Weights of a small GPT-style language model, trained from scratch on English Wikipedia.
Size: 8 layers, width 192, 6 heads of 32, MLP 1152 GELU, vocabulary 1066, 5.14M parameters.
Architecture: LayerNorm before each block, no biases in attention or MLP.
Training: a variant of Muon for these matrices, 200M tokens, 6116 steps.
Each number is 500 + 25 x the weight over the matrix's rms, rounded and kept within 0 to 999. Layers, rows and columns count from 0. Numbers have three digits each.

# layer 3 attention key, 192x192, rms 0.0296, rows 51-63, columns 0-191
512492483494512490504467478485496517501497489472496510507493495504486514505517474524499527494498487501496499501498487478526507500490511477481475530507497506499506480515504509532496475478498497483518490503526509506509499512498492528494515512513499518491496480497538533505481507512491507513519487518496507497499494491507516498502533521483515492489501516491503487513514499507481494489484503503508520496495492508507495516508490464506488517505479515499513484512498475506493509485494509506498498491499525502503509472523502497498486489506505507506483492496503517487483523516499502487
487489503527501487477515500480515514500513491502494495469513540490525518471488514511481528503477503486463506534476489468504471498511542500481492495513519483530521516535521481500460501487528521519502514502493535477511498525494495501489515495492517472502496495518507555525526510522487493499478493492480494499494494488504499493505538487496478498489507491523482519508503527489487500506462474528490526490492503518501514515503503485481469505496495511485498487504515499494505493495492484503513484481496513494511522485518506520511488494489493512481501508520499514508504487527482494525
526467497481490481490529499504531472515507502486508510510510511501522491518490497491521508504517494496474489493500516500488500516493511478496527544508479504490491503497512526505503527480516484461494492470507493490520489482486491468497496499487503516493491499468516509513488515516524494517452506501510490488524496482486496468519497539510478498508538508537485514479507490478493499493492473510485534495501485501486475493506515498507505497518489496480473531516484510501492511492505474507507516529506472502494501508483496520507512489473503499501501492491515495495499494488487485501
491510515506498499484491494510518514499497443502539505520504483486483489490508496506519529504540488496460488520488487500509493506507478495492499485499481494466489520530515498522485545473513498515511494518502516484471494518500464502479502520490514501512531512468489517502500503496486479486493519492500495484522499503499488529476504510507486500539525492529523510521504506509497475497489499533500482482501507484519511509495504488468480512504497491515504493520487490493488478501498493510502477489478535501525523485515502527490485508489490481505499511516504540516510476519465485486
493504494489516503499505482505484503483516484504532478492490499531516497507513504512514520503488481495520509488491500498500508509500483504527486486464498502493488487524510474459506486515496528506494493511486485484525511489476508494511477502485496493488507502514495481492509492485493487506471492495491504506510506516506501495510494487513498504489490503495532484508483485497473494492526474477490486505491506525488523485520498511503519502520502498483493505484518527528527506459496503522503483519513492508514519503510476485504484501524487501523536479470506483501504502495513491499
513493504499536503493494530476494531492490485500539505493510507523495493504494484483473492501501502502466496477522485507494517492499476499502511502508518513497509500503501504474514504498488481479482508511515489512463505502493512481498479505486492488527513487494491502502494493510504498495476472512494503524517491521527529506503508531526485510512499485498500490497507497498488501499514526481505512505521519507514509511516493497493505506490492505498474511466518513494497478523483517504507490506492490491494512521501497475505515503491504485513486503494535473514493480469497498499
509483482494489511492484492506494492491492519492490502522499508508515482525485527499530502508496502511523524500504497528486499518503498483478514524497496491486487499485507529509501521496506490478481487504497522505483508496495504519498490505488489509506533522503508488495511506514501483494502518481487508503510529485526501490532482499506503484498491499495496508485521487492510503506517503502486495488495493482501487508498510484497537470491514504487502495500484508510498509489503504499482488510504484519483485511493499483493533489500505496501502496508493512509513522513510510495
528482485516470513506509511526490480495507512488519510510494505473497486495507516504477505511508483507472504513485477488492506471488466497465519544511525487500503481507503517508521517492513488487510508506499503505519497480499529514486492513534491499516493503484497509525500502511495510512533500502511500508501520493476467495518503520488478520518520501487492506482473495519500522495497500522521521492489502488484457502506505485513495503500500504512521504494464508496496526477512499503485511492503493504483491505506498483513512515501506513506502491505505474495490513507512518506
499493499510500510496506482482476484518505510503499487496509497499495485494503492501466501506496496491500518524505505498512498505507504503518499471503498481493485472478496507512483476495485509499499508502499501494496498499516494524522517516482520530482498487508486518474502504473480488500493506482494466506509496504480490511528486515528489510518540521500491512494513488485489502518490485484526492483475504487496495516489505523493502502506481495513502498530521503498487515488525512487494492496498510500500512510499495487527474495485491504501493488505504513498501498508513483500
505526508488492524454495517522504499492476503509516509488469497499518498519482506520505483500477521491475511469504463496486463495525511476520499492502515487498497481534544526521522506499493480498502495485528511492515504508507476502500508519485501526496502476502502518490510498470495478524499531491500528487481531498478500472514507502505498499505521498494479522504513528505485508487499496508515482508501504482495514481543505502481483505469499509503487489480505530490503502490501481505509508520486496508497490527517497494472517473504521518480505507507463500491476514498485488484
504505479533516502497483483487489482481516469506514496498493506479472503494512494506507513502492479474499493529491498485507484500493497520479503494521497507506495499512479509519513493491517485530500511517514485510493512495485497497498520504519505499492502491485515506499490520493510513485508492490499507499522491496471494519522501511498502503520490500489511500480503503497493518497471476498491482509505487486517508497500481489491497547502495498491486478523496493464493519501521477505499497482474506515519509501480536509485496491494489497507492493536504526491497498533492504504
502500495497489475446509510508505510492516487462508474514497523484508477514482494458501502525477496464480507506482475512551521514518497508501486528505484494488492510533497501528501479479466517480492510510519520493520497487485477496483482498499507489501481508502524494503488547521512508528507517479506507497499508490506501502477496518476518498485500516491502493508494539513505516510491471549517522513487473500499480468517522511519482504508504480513504499473498508496494483496505486514493506498480513498504485503485503494485506475493504519516474494522496496501481493509493510506
490510516502516499506476526479488498475487485515501500505501483522500502507517507509507488466491514509524501476516498509500481496506504503502512499495510503491511475502510509501512522502498486524474486498484491494498512493502512495513515491511523513497530510503509493511508497500504476485480507499513510486490486498497513511500506480506500513491540497483468473501511500503482492493492509475492492509507516508512495487499487503487508473491489469481505504484506514506511499539509491502472502511518507505482484521467507498505474496522503485479523480508485508482488510468501504523
# layer 3 attention query, 192x192, rms 0.031, rows 52-63, columns 0-191
482511519499501504502504507500502500517506495508492492493494506508493509485491501503512499510498479490504510501498520501514494513482508494508480465495487488503494516502498491502498512510503496496520516493501496484512492503529496486514492513486492485514512478511498516482509475498490512490519502489497497512513494520501517517494495496507491502509496521510490490499500493512494492520490505506493467504527513507506506502487517511510517510512489491491492504489495492504498495507514514501501491503484511506511506491477499514494496508487488501493507520507510508509500489495494508505
494505497499507501491507500495505524501525503504492516514495496495488498472501501504522513516495492512497497499505510507512498515489524528499474491523509493492520535512502507526521507472500498521505479512497500485473493518518496496495505497477505497480489490486514511495478506493467496495477496501493479517501477510487488510517469480516510509507479504499498500510475500498495501497472493485511503499501505505490488504511494489464484487497493508521516496517511501506495499509519491500498496481493495502494506488488498533510473503513504509482520490500490524511521496529511504522
498496516506490505486496493496492500502485512484496495494486497497500489484488497503502505492509500504510492495501488495510513495510500489512493488500504485498522484516505487520510487524500497499485507517485511488496505509486513488504468518520490496501500474507504486484510498525503490515491506503503510503501516493492495497501489507493509482501485500509498491490497497521492488502506502498493482512519514505500503494492496511490497498509485493497541498515508501504492492510481498515507500500480510493506503494498486501492507495501494497502516494494497493515494488477483482489
509486492494506492488507494507510473510487496504500481498504481504515486518486503498489501509514508513515492503501485505504502507494474502521515524484503510505502499511507508494503504491491510507491510500483504487491508485499494503503495495510508509495507503486495494494500497505514505513505511483511478501512522507503482495511488496520490503503480498507509488500515487503516511488517481491508507498503492515520489500480473492514494498506498500493499510504513507508493525497497504504502505521529477510506493499511503491510517482480514494502501503515506514470504498493500518501
511487501493492492497509502495494506497504483508486500503497499505500502514505504503506517504488505522504483506491484505527505507517501501498511534486508485496493503499491518505497503492491486482500493488505483499510487509509486508509509508509518523496494498504503514495489524499508498499502493497502507479495494498509511489508493501487499507502489492494512485500492498496495507499509506488498516508491499491513493505500514498508498484504510479487516511490495501499513508504518511504494495526494487508481492505501492498509518515492506494490488505505500501494501491504493493499
498499504485501489507498486507495508497494501492498512498508497493503506492504491494495487511493515502496506508493502485488497504496516491495504501498512492509514505491507503501493480494487506494498489518497503502504490500511506513492496485497504498504503509501504490509484524492501498497489507508506484511500484502503488499496513488493503493506490503490500504506492497479499495485490483519502515508490493503503484497512486502491500486488499515500495491504505505494495488507499493497492491477516498502491497505503490510502487504497499497496507500495491514513498502511517492494
505507493491483509505506491497489501488507513493501521502506514480499510495490498506523492503494505513495514492516515500515491512513526510487493487501522504502503514499489508498475485482489498520510487495482490486517503504500507513515479499495487501503510512490483518515494517485483499500498474507496498499498487504494512497508500505504505497503492499503516496503497502474507505506492489502511532504483499507507499498520498512483506502498510510508518487502490503478518497485495496487497498482495509513484507502503499512499471496505505513518490505490523506510512509518524497506
497504494515510510499492493509482501489493499494514509489498509489483505485504490501502495492492495488497505490502494497497498500498495489500499484492510499495515490490510475486507519517492505520493497516492498492489495497501512492500489497501482494510502475501505489502517483501510487490496494499496511510503517503481493500505496491490506519503507488498504516488488499509490506497491501502487478500522514497487517496508507500498491504492495499498499501501497504490477503498489491511502498495493498498517504513502491500495501506499493496501486486509503509506510499494493502509
503485502497491499493501486492513477493509510492504491511504519487497517498488507493512495499492509491509515497490496499485504507498503501518515497502508509508512497511502493498493490502504501502495496521490488507512511502483503492494482491494504498503502512502510498503494497504505501508502517486494483512502497521497504493502491488502502489502502506490514494509505495503495508505506481483487513501502483500506507492506503512501504488487476496497497520522497489495517522499488487511502503490517512490499489496480499494494499498497509489491514509485500493504498513502502503491
491501504500500514497495503519508522513502527492493507497505495504496505502498502486507509481491492500485476493479497506491516476494505509498481496495496487498493499520480502494504484494498514485497506482495489503479504492504484510503519514511493511510503491515525499490500503500484515510502534506483500498490492491498497514501490517509495499481504504503493486490502470495476511496490510514498489506511505481508478504509514506518518522519498489503505510492482490515492483515502497467510490514482503501494510507500506513497499517498489498499500515504512493492509491493493499492
497504506514502509486517485505493502492506516488489483512499505493504495486475491508503491501504501485489512491498503504509466502491508491509485485518493500506493524498499501517489466484505487519502496515495506504510504516490493487510478495480505495497514504502506489510514480496465500494499492496482468527520502514501480496516488502481482502484505499517491489510515512491495500511494477522520509500499501505502507486484505511481500498496485517505507489505508502498514496494508482501503493479494511487503491493496499514496484513508510517502504510491509496502508482504505506494
498492499502494520505497486485501508491494499493498502502505496507498513513495517502511487503499515508500499488504483502496500494529495508502513496496515503505508496500506500498498508511500502501504498506494499490511506515516514474516496508511510509492506507493502494502497496499511484500484506490506506499496514518496486492499484472497515500497502497502523505494514494505496498501510500473507510505499502501506508500506494485503499496474495504497499504504515501493524501505499505513503488499512506509494490520506502492506502482506509493492502485500488489495507504501512506503
# layer 3 attention value, 192x192, rms 0.0279, rows 32-55, columns 0-191
490531525501518526482520528488474491533470476523499501512501474503482503488504523496519506515486504487533512484493511499536510493532510476496507514516461494501489496508498488482479492486509505489526488472496513517540500471493515500481505501480512506483468481476490500512500511484503491504502541510472489495501498483495508504487499517502501511454498510512510498503500476492475524536487510501489520489498508491538502502502529493483486514520520502495489471501494509519493510509494490507511503504531503492503517496510482509513476511493489510475515487512514519478490481474500509493
500528489534508509508528505549506501523502510498501489484513510496497508520493500513491510507526488486477482499513503515524495496483531504527509495501516502489505500460493489512493527510510490494487481488491500509504524486481493545482510531489501503507485461518509499458500506509507541512498494520505501505528515502503506517493489500476492518481499504515506511499524486485490508493510468516496525498513502518506504505479480493489498500500509494522496501488513504499488517531524482484512485503509492514524518467487457515500488516499470482470505525507487506501492501479507493536
492495489480473514454515499520501499496489511515528496497526461512504475484504457512478490476514495497518504495511505481486496520493492502497533492508489506483519498491514487518514495508483509520493510494466511503524490505478525469504495512492498504509497542511504518472485511499505475511487485506504493509533505524516530495482541509509505498513530498496501501489506516522522510504479505475529504497473500515488495503493495483527501478477489515471502522513533489475523491520480514516512497482502503498501491519513505503489478503510488476504501494473511486541525505525499486515
512492510522527485508509492495494479512471493499515497494475508494487527503515500488504493515488516513514491482487471502506490487492490507500496499497507504497485505509491481509507517485506493480485520478516504459507472515514502509486501526502487489468506489465543509530486513503493489482523487489483514496522490498518542493521514531520494485493508489494502497517482490474461504492490501510507485496487489496486506507505515503498491503481533494496479489515517528499472481502490526473502495498489522507501480477516509499491517502488512506509529468498513500502478518503495508492
494507516489500487501483514501515514518519522508504499475510479499492480502506514505514510482480484526482521493512512510507469499501494493491509499476473520478497481482496476488516512494496513502519510493505499508510507497498501522507518520476519515519493490502506514478499529516505479486503502482479492490489500490521478528519527497463509525479476530523496540518517502503491502496487503532510482504526510498513474483496496515510469490507481485499514497512515469514515482459502502480489522510505476477488495508536496505511498500497471500497501502488486501478521489499511518483
473494516517507485484486543520490502490491531481498495497503505511497497497499519484508496487485485523486483489500512501501495506494514497475490480495510505501482500490504476492534497504490522514513477503502508516487505483518515501482479497486498512514499485510512526507497488482529479529491466506493516509506486492501488505488481502478523478467494511498514519493507506503509500480506509495505499501499495492499489512488511515515488502495489507528526466493493502505493505494490509491507496501494484525461504492494488503515503513499509521511476497489454482514501483502520506492
527520502522470509535505460490497539495496511488483495515496485482498488517529523478485497495473514503529486486491491513497519500522493517491494472484497502493513535523496532505507505514505491509507501509501467507504505499507510490531496469480489475500507500498507494523494499500519510502504508477519502494484514496509500514481504491502499487506514473501507518513511479479514517484513515500503514492519490488486487489486516494496500511473490511477497523508500501490512517543524522513506513502503509505481500503482510473468509491487479507509502502514518501491503498506511482454
461533531527490493509480514502508479509510480516501522505494531497481463501499497493458518518522516471536503525490500496496483505489486486496531501484488477507510498492504494524512490515523485477525478509499483481492494494508483515482503504497481495468488486496513482486465518514496517480485486517490499500510490522518484496517479510516485500477510527517474522517505498479472485508504484535501484518500492511489473496503488529515524522523505536503497516497478485525498508473533495522517475487514468521511493497520495532518504506510504499502483511500484502516513517487478498525
487522506496479500512520510471501510491502506500494500494485498483496511500487485495509519492485521510510504511516500510486482531488492502525476515513470494486504480500517512476511496505501475514516483492500485523467514510499507500484467508525521507507492496490500517490505516508501502502515477523513510523505486472503482507520501522488528505482504514503486477507516503512495469500521502506520474486474510505473521496527500472505476480489496504506504496499500495483478514519481502497489502538489507478496505493504533511486498528488494456531488492503479507491472498518518503481
493506495507505517508512503499507500520499481513484498504509493527534507521493495506504494499498492494500505507466514500492511497500503482508490486497502496523512503478504483509520501503499498524495495490516518532507506483517535538479471494503504494516511502507474495477485523519521499490500482492515487513497482481468483493475517496514506495494495495487502503516536496497523513500495470492503508504518485494528508494510515485487477484482509484488467477499517522467506488496492492514501478511509507496498516472471508479513505524519493503485519515540473493499471494510500481525
496527505502509511498520456511514502491482502493496466500494504492517479500508512495498508505510484476503501491538498515505499491497512486507490494463538506507501495516441491480503480504494474524497478449498517546494516469525516504518476527499502514519476479519505504466485516489529502467522496531494476486507512529494478487512492494509520497492505507530502479519517473491500486505470495513483512512483499491505511512497500483500486493525478483508481483498472482483493521475493469474475488504484501512495532532484495508516471517487483503469479517502512501494511493472484495504
505519501508507524495508491493490503483480531518479499508505498506518495516506491460508503501495525482502514482487481560492508507504498481520497495489505501468535503499503514539495498486492515499519483501498516495505498486510465487498492481483505525482495518500462513509511498512515494524498514505489484498477505496508515505488495504501499495492501507499501491532479515510524491513536496498495493484485495481515533496518511500490515485503481488522487494520508493500528499504521522504472488510506492491488487494519482504496487488486504491519494525487509505472515484516504483506
505513503517492502507497459506490498502509494521479475489486494512513491524500526499476501528516517523490499482498515529513494511503492525516485503503489497464515491511479530477526501484520490503468513505532498524477508498500497502523515509497508545524514508482517516476520495476493496470498505473498468490515487493516488516500526474506495484506472501519488490504496485481485499490493490519471518517507507508511500498519519502509474506512508499503503494512499488513464513501522506478483498533489498513495531498500508493506496500509498499472512529518515544513514486471513486519
507505516494496492493514535510509486485501506505489517522476497477482510483497531498514493490514503518502505518506496508503497520492476465475508513478499493505501512490508508517527496496507504520488492494519471531497475532492518518517498505530552507482498488513493505485506502503468500491489510512487509498521511496487486506519505496492479498538505509520509511494497531495513504494512504483512504490512488509514516501501467532529486499511503515517520526538490506496502506489485506505514516500509472545482505492483501499475502511482486527502476505518509514517529506496504525512
503491485503535502475494518499496482493510493526501497491472491499516516516491517477511493501516529483508484499497510504470498475492508488473489520509529487510512509512505500504484486507491500505491473520492528520526500498491511493482499514500505517505485511502506495557527501500504486482490526536477484506482448495503497527518529515511488491537504473491493530496511511504519518494506502496509485490517483496506497490533518489488548504493517503500493499496499500503520496487516509495500501485477482509527493504527479505488510524520526528503485515529483497474473508490515503510
501491511475492486507514478495511510503496494496525515509492489528493496513518473494528496496526498485478492503495503513507512466510528501500499516453518474509487509489505511472510538510502478512511491517494502488474501502498491521540515508493481478519508497479496469522493514477507487509515501472489508492470512481512516492495513486482510482512490472506493523488488505489515499528499485498481490507502507483516524504487513517491508498490487524512529519501502530495528491509494502507518497494507497510477510499502507524484490514510505517535487485510476507475484517515478516471
511500507512491489471493501510507496489484473500492503470496503494487501517520490476494504539526493478498525487505485506512509503505522487499494498479497502509473498536503485478487512508511520493471491494470482492509501503473480524495530492486493492470520487473538501507489524503491530508478515495476482481524497476491529534525495496521433488516521499512476485502472503493498489493493497509541490532498498488487471501497490533501480522504479499484507517500501509511500483506500489464500511496503502498513517519489511497502502445490513507520503518506505519509491511480497496522
454509533499504492471510540500486487490498491492493469498495519489475496494487478528485488485500506511489509517465480491484497492486518478507504501511479491508488512506522508499511484490520502505513523496486523495512462485499485495482536507514504495449505505489484507511508504495477492492507503501484511494473499506505498491507491531515485494487500495506484493498501541489465487501509495499505470519490513515466477485477494507488503526500488536490524494489496529546483502511505496515534506502507488511511484536517487510506506498510507500506513496481486507500480505492493497496
488479528502496525519528501498478513487514525521479521502492498488511518507507498506465489486523521489464494494495497504498502517513478505482489510505479479484501507475514499488518507507479523510521496516494497512512521511504514510516477470492513486486495492505509475474506515507503499518481483516497512495504493507510505487507490480509505506518501506492503501510488501519478522519515484503520489515506498486505476519525500496490502502499513504494520524501484499501505509546516485485481517511517474500520493505500494491511482486513483494528517516492493517494502496492493487493
483501494507496499506506467474507503483487507500495485511510503514507527505491506490496492501501493510502492492512509481473513511506512514503492493482519506505484485501500511507525527501494500519475494502554497520510508477503480483526451499518479512510492494496511505505520479484477482502542497471508512531474506519468505491513534487496494528536485476488495485504518502510508501506496475472493531489495511495532479487495484512515518502500506491490505522504483511511501496497473518453504503494481518492463479476531498484482482510508506493485478493505475507482499487504502499517
512489492476488495497494495469499476503503498500511527516528507491484519512500507513512488476502463510501507515505463489499478508512521491433509518500504468520503497509533509496487510491509531514474502499513467479505496521503504487498516499467492508489508524499487511527522507511505499463504528485501505488469510502519526493511520494483487504516495495461532492482511491490513508528490512473516481512479495489492529498488523495483494482484512490499515494529507485486492483477477509502445486502493519480501487503538529495489484484494499490496527504494499485497468491502505503491
517486502472506509526498494495483502516475514481515491510514515494509505514525503502509500495498484507489481512478468528487504481498485527500494505503507502523530510488533510527496506522516500510486509488508515486516521509487492526502502528491520521522488493493517497524484490505503497527484502495538499507487491516483485484518471498486484515484478497515498503510505484511530503533489473503491495479489465492495516474526484498513524501500457498507507498506491481491506488511480515506525525496472523492484509522494485478483492513478498533536484497482520505518508520517515502516
480500519516509476497483495490486513483497520525513509506491509497487502526483512480511539524531529490497534498492480484504491464511511484496464488510505483505491494506489502493507489526490495465533469488477477496504493483485471481454507509529482490469494488469517518541479514509506520503495479510469516481496474517511502511528529508491511498516554514508485497494496512468463512516525513527511476505513490482482491488497499510491507509542500486473502519511510526483480483496521481495518498487513494524542502474508524518539501492502499492498491526484460529523474515490492488489
508498504511494511489510480505509506508503477506491510500503474509534509508507497513517502487518481508473507514497475527480498503529492508501488493481520509510506500475480480496509503513479510527485471508509477473483491479506500509475480476491516492539516493513517514511516501507487497519509478478522502520498517470506478484496477481461517503514463499502488494500486516480489505510493506478528523479511495500508534506504469512480482488494514507513519481495499506506479510521514493493468496509492486506478491511478502516535500468470481509477475486504514465535508468508515487492
# layer 3 attention output (transposed), 192x192, rms 0.156, rows 32-55, columns 0-191
525472499504476486490487477495485516475540509524477494522484501498510473497479504479473508500513491511473480484515489517482500495485524508533515479514516508510481533499487505515506496489515503508520488523504500484478491497511498498501512495529488506485522503519494517514497518494497544506502493492514514492505465507535484509496501493497530477510486506491493507498503511512482504458533511502501483527482489515518487496493494505509504492503471510493503507502500496498522494470495515500507510489516486506491476515498502519489495481500519488493484520476507486518493475513487499503
496508506471511497510485515502496506502517505511489493498482488495484520481484501500507482509525522499485508480508517499481495492498485496502501506515498516512506522509507499502476515492505494509540495520476507513494502494498519486508471491497489515465501498504516502497481505503461511482506499504470479512519477488490493501518502504543511489498491506529516497510466504496519489496473502497487484512495509493495478503508493494492520468473490517505483486537519483513493490490497503495501520491503483508486506520505521493512510516490516486513518497479505496538496497525507508492
486487517494507524530498521495502488512509509501461528514517492513524510493507511505508452482503493527508500508485521499506515518476499517483508494520503523505497495489462513474508506523502497491473501492507487490493495491494522494509503498529488512473506501490485489495515498505486508505487539472489493490511477509490498505488496497543521494459508519481502458509520472486480503518498527499505464487494510488525511526503499521500516486481498452503506497477487516511515481524483513484499494543487513509486525477476504482507518495511500498509518500518509502486480494470490509477
502507506500483512499513508489466494483501478491505501489474507509495465503481501467509490497490495506511518521517513493495495483477509486480486519481508476494465492487520494491469471488481502525516507508512489525513487518489501483506487518511527496515506513498479510474507491520511484504526473483523525498497538536477503515488525499483503505547488500491510503512506493514513494501539485480502494504500498515488489480539505493499491499498498506488515498498494521521515502476517472532497522505480502519494503501523498502533503514488490507497487497482497493504506496491482500507
501483487530506493492501490488487512483496518507500519513535515514496512485500502518523505506518500480499497490511494500494508495484519522521498494526514512495496517497482508502489470525504515467489502496497524488513518510512495503465527477505477476492487504500503486498489480490471492496489506510477493499496488506507516483511481488521477520505508500499501514470494515501501498481500501490481527459490487485494504505500484514510504519522500513488513516479492509488516508510505512477513505495519486483509496484485496505506498509502514522484498475483493521519494506500509507492
500497489492494510524509506511514470507502489520511512507506496486485487487498479530497493512533509511499498493506500513512493460502499508506513517486499488504504499494512497488514483514482483498483517478521505511516495502503507522514511489496492490501496505500517479515495521510481490483466499518515491476518499490494501496514496494497495495497473497495482514495497512488485506497488475502508518470487504486488498496493481508507496515499511507493489523498511497512477506508517503478491503510511489492511494489520505480489511496487516496528507502497507522493525506492515502475
491517481487506501462514508497509515500505486513524502498492532514502493486499503496496518483511448515479520505488485499511506489479522483510507524541503516505500495482491477507509491474504521495503512492496516502508512512488477506482483497511493502497508501489509504477522499496522490513507495507490544516494541509484498490504511476484489513506479497483485495491502518526461483477496482496517496491506496506494518509516486492482511497518494513503503496504494479480506502478478488508487510501498513482513496520501493528498497473505497495501514503501486479498505514492493535538
529490492489514489509514486500510506515514509485477484516482489495539491497534509515505480479492507513485499495500505501511524485504517482499493486494518515500491507511491517483482501498502500517494489509505482501519500506497493522511518505512504502509505505477490509530500528481514512503499499496501535474496484498486510519492491497479492502488504503495505498511492483458506497508486510517512555510485494487480493497502497492501482487494511493508485466496507493490480532497495516476490499489483509515471532502488494522514474482501505490499490498506510493506497497500535494494
505488470498508514461488511511509485499509489535492533505506490510479500532521510485506481515497496497495490487505511465513507512510492516506512499477524514535505499500491498506480502495506505489511508500505508485511484500484487492501509498501502482502501501504496492523494479510487511472511504471489494500483517525502527493490479493514492508511484498479518511494496508498540516505492499464496501493528509501524505528501491511498530504511498498478497490485514492503506502474503482512506497487498473503501489507510509488507475493492509520494506512503495496485501487485502514484
490491480491501498498490506494510499499508504505493519501496501500502482474496495504505457503525493508500515493529509498509490507487499500521529513521502506497478519498490499488489522510504473479490499523490505508491509503483508488507492509517499497485509493494534463504503484506475489518499517483498502500494524518494489487520507494507497511506494483490512511489483520508527488478500490487492466535518516496495478484485514500505517470474493512503508501551495474523490474499487516512480529515516512503490508520500486495498528464486518501485516501473505499526516487495486501510
516502487495486499488502538504507533520529522503503496508506511507488502494494480516513466516510515501478487488516532499519471494478509510503500482517481498485502532502482505496475524511511520492511521523460511482490496508489499495511520517482470508484513497498496493481514497530490500482455499503505478525516481497499513479491489504491486503500485489494463539478480526508524512471518493500478488506526513500511462474486484496499512509493512529480484488477492481516486486497510511484531505497532515491495480496495503486494520494493538524505529510484478511523468488504527497500
497496480468502505499513484488538494516485518501500524505519500500454505465499505492531517501519464495492479481475482497511486491519520531516494543510502494517508492511488480489493510496495504476484506489508478502500487488510489503490521499502496480526503528498525484516482502497484494510503492527505490501501524487495499475505488495460502500526524502513440487468519500519521496486474501506499498509512515503491494505499485525496496514514504534480518501465497516496493542516492495493526504505499498497499502469480522502501512501516473494511509488497493550508472490493505530486
496499511482501503494482508485498517481498536517501496493507503487482515511473487499498497486510524466517497491497497503500487509492496507491503528522491488503492516509478489505489520499510513495517502489472508520510492468486522513489490499494502494491495517538501495474471499523497501506491517515490486542504518506520482474495497507502492516518507491498496509479503499525538496487518486476502510505500486490507486494488496488477537488501475505483489515510488489506502493484493501509517512490528511519496478510488523517504513482508515495486512481498478500531483500525473506491
501503487510523472507499480507526495518482482492515481493519503492488494530495506479517506506502500482479480519473495503489497486495516513502526522509473505475500497504504517511515497488505501480504509518508492505500508481518504491499518475491502493506510509492506508517500487511531491476505506491512494495503488475514535485489487502506517512493519503498490499501513515512488506509495494521522517501490507492470495507496516490511503511503536497489483493490492468489486474528534495493487502514494489473490492484512503490499514526510517505514496495514486496485478467525515487463
488489516498479485520517492495494488512485516490521480526490510497488469487497493498485504473500490513492490510517488484506515500496495488513530496513502477502501472493521508519513526536498498479495495502501477472509529501513481510507495497504513486494495499519498505517481508510530494510531482503506518464502528495509490514497489488458499507494505539519497488515477492502509516510497508509466508497506490481504497495483500516508485508479486506537489501489505496501482515503477523535510502507493482492482506489489513486471495505516515492516491482504519503498483518483515512494
484485498511504522520503509510487487482478497469487496482513506483527491476497534500487498527478487483497528499475498481497490515499463454469512496522524519498481492474507511491498498504481516515492503507511510512523509516509493481469500506523503515496479533520502512504490499494523496519508496501501515510519525504507488515495503488508495501499507479509527477504508500464491490478514508530487501511508499514498496477509495508490502478501522491519501503493498488493495538491505499503463494513496500497505508525511490490493533482481506456496474514498520507510507518481509483519
494485518478481509494510513500454510481518525498537486516523489483503485508474500500505481491490508515502513504493519472495483503515515498460484512513502514484498508455479516503496516508491483498511487495508513502500476490499497495493502522483517494501514515491488511484492500495509480521521496519492514511475511547518488503488503474481518507498494500476503471514529493498496499496513513504478493508481513516489512472512509492483501487488528505520528493492517522503527502506511489516498497505510513510492502481491495500499494503517497482490485503485499526499500496528471500490
529518505488504490526500481524506489503528501510502509502487483509509497505499511461482522514478490502490514531477512509513492516510479509480495491494492482514484480503510500504517493459463510532502459511505491503485506518507481502493495476496527501517501495497493512498493491480506502521501497493498504488514487496505505516492522488498507478483503511506505503521519496477483516518509503482504520498480489493500498526498518504505483492500515466491508518497519526497491499510487471488472500495473508504509507479493511514506456477511502507493465519526505498488527515529478499522
502502501476508503481495491513533489489491504495494517488496506521480499506499489507516515488506510510520486512503514504513526511493493491529503531506529508494502474501500498523495490509505502482487483513516503492494505508509491512475507507494516516509477492510507518511475508497484484509517498496499487500487483497509501475494500511503502491491500495471492503526492493501501484491485497470472512493494519509521506519498518522494485472497490502512504492499508508486495530484493496494473490497492490487505491504506521503488506508484535509484484494511495516497510503475507492488
500490503478528483485498513522539497508462514494534498489511497497504495481487462509522505496496497486509498488488497519526483487520480493500508481528472489497518517504501504518499485486498495492516504476485509520517506518512512477495519495487492493512485521516510485485483473531517479515484484498488484502504513504501505495520491506512497476485507496495501514484493532524497510514486488526506512494518468476496503495485511493491485503499506471492480514498483501494494485495509510522502521516515500483509509519483515487510525478491494502532520502512494498505495507497494501478
498492489502495504494538500490454494516502502469502490486495493493512484515511507477520534489492487498512485499482485502486519477489498502528507520508486533500495468504493503492502484523482458468503506501489496499518495463489498492510492524503488488497495516479495510485518499502492492504521484519492507479504505508474510523494495500502524485501530501513479473488512476505484489519525524519500508477521533522491513498509496500520534509524520504497512505467489519483530516499510510509553491495497483516494481501489489496490517510502479490517477489492513484492517500499509515492
462517492511497501510483498505509496489480501506529497498529503485466495468507500510508499495502504490503498508521522493518482511520524490507505466496503481492507495504521483498517494512486508496496490512508492524496509508512507501508507482486516491520510489524503494484521462521504474486511491507494502495525497481510498510496509486494526515520517492502476515476462511497495484487490490522483495497512506482499522502479490513518458498499530504497485474480490496505483526520523478513483504476502490491528510495502488502494501505514493494508488514533500526519487512483504509473
495492510518480493488535506493493492496525486481490512488503486478532511497511508493509523505477484500496480515491516475513525482489523486465497508512513504506498506499492534502490498429496497501492510509496492480506485519488486524509486531507510486500481522489492530492503541486470493516522508501479489493499512515491503504494501495517487481511516525507499439518507492477485521503480502525510531515474502508518473514502500510491509506488524483525505505487507500516522496475489497505522496502469501497458520510498489506472478492498501510499507492525505504480506493515505512506
499492473493504505505490526493504482486470469507517495491488486502478501501484472511501499533505532500506502483541514491499487471475507503512497507496521473505494497473503475508505530509478500491490506517508531509494512489499520508508518491514492515505498490493493494515497491503509494500486479514508496496497488519488520502514485492492479518516488509511502538464482489514529491465506485512466509505494519498472487500502507491530485491510488509489465490530510484513508497492529504498505504478525486513509501508507498492473525525507516519511500516501447531524509518500468490495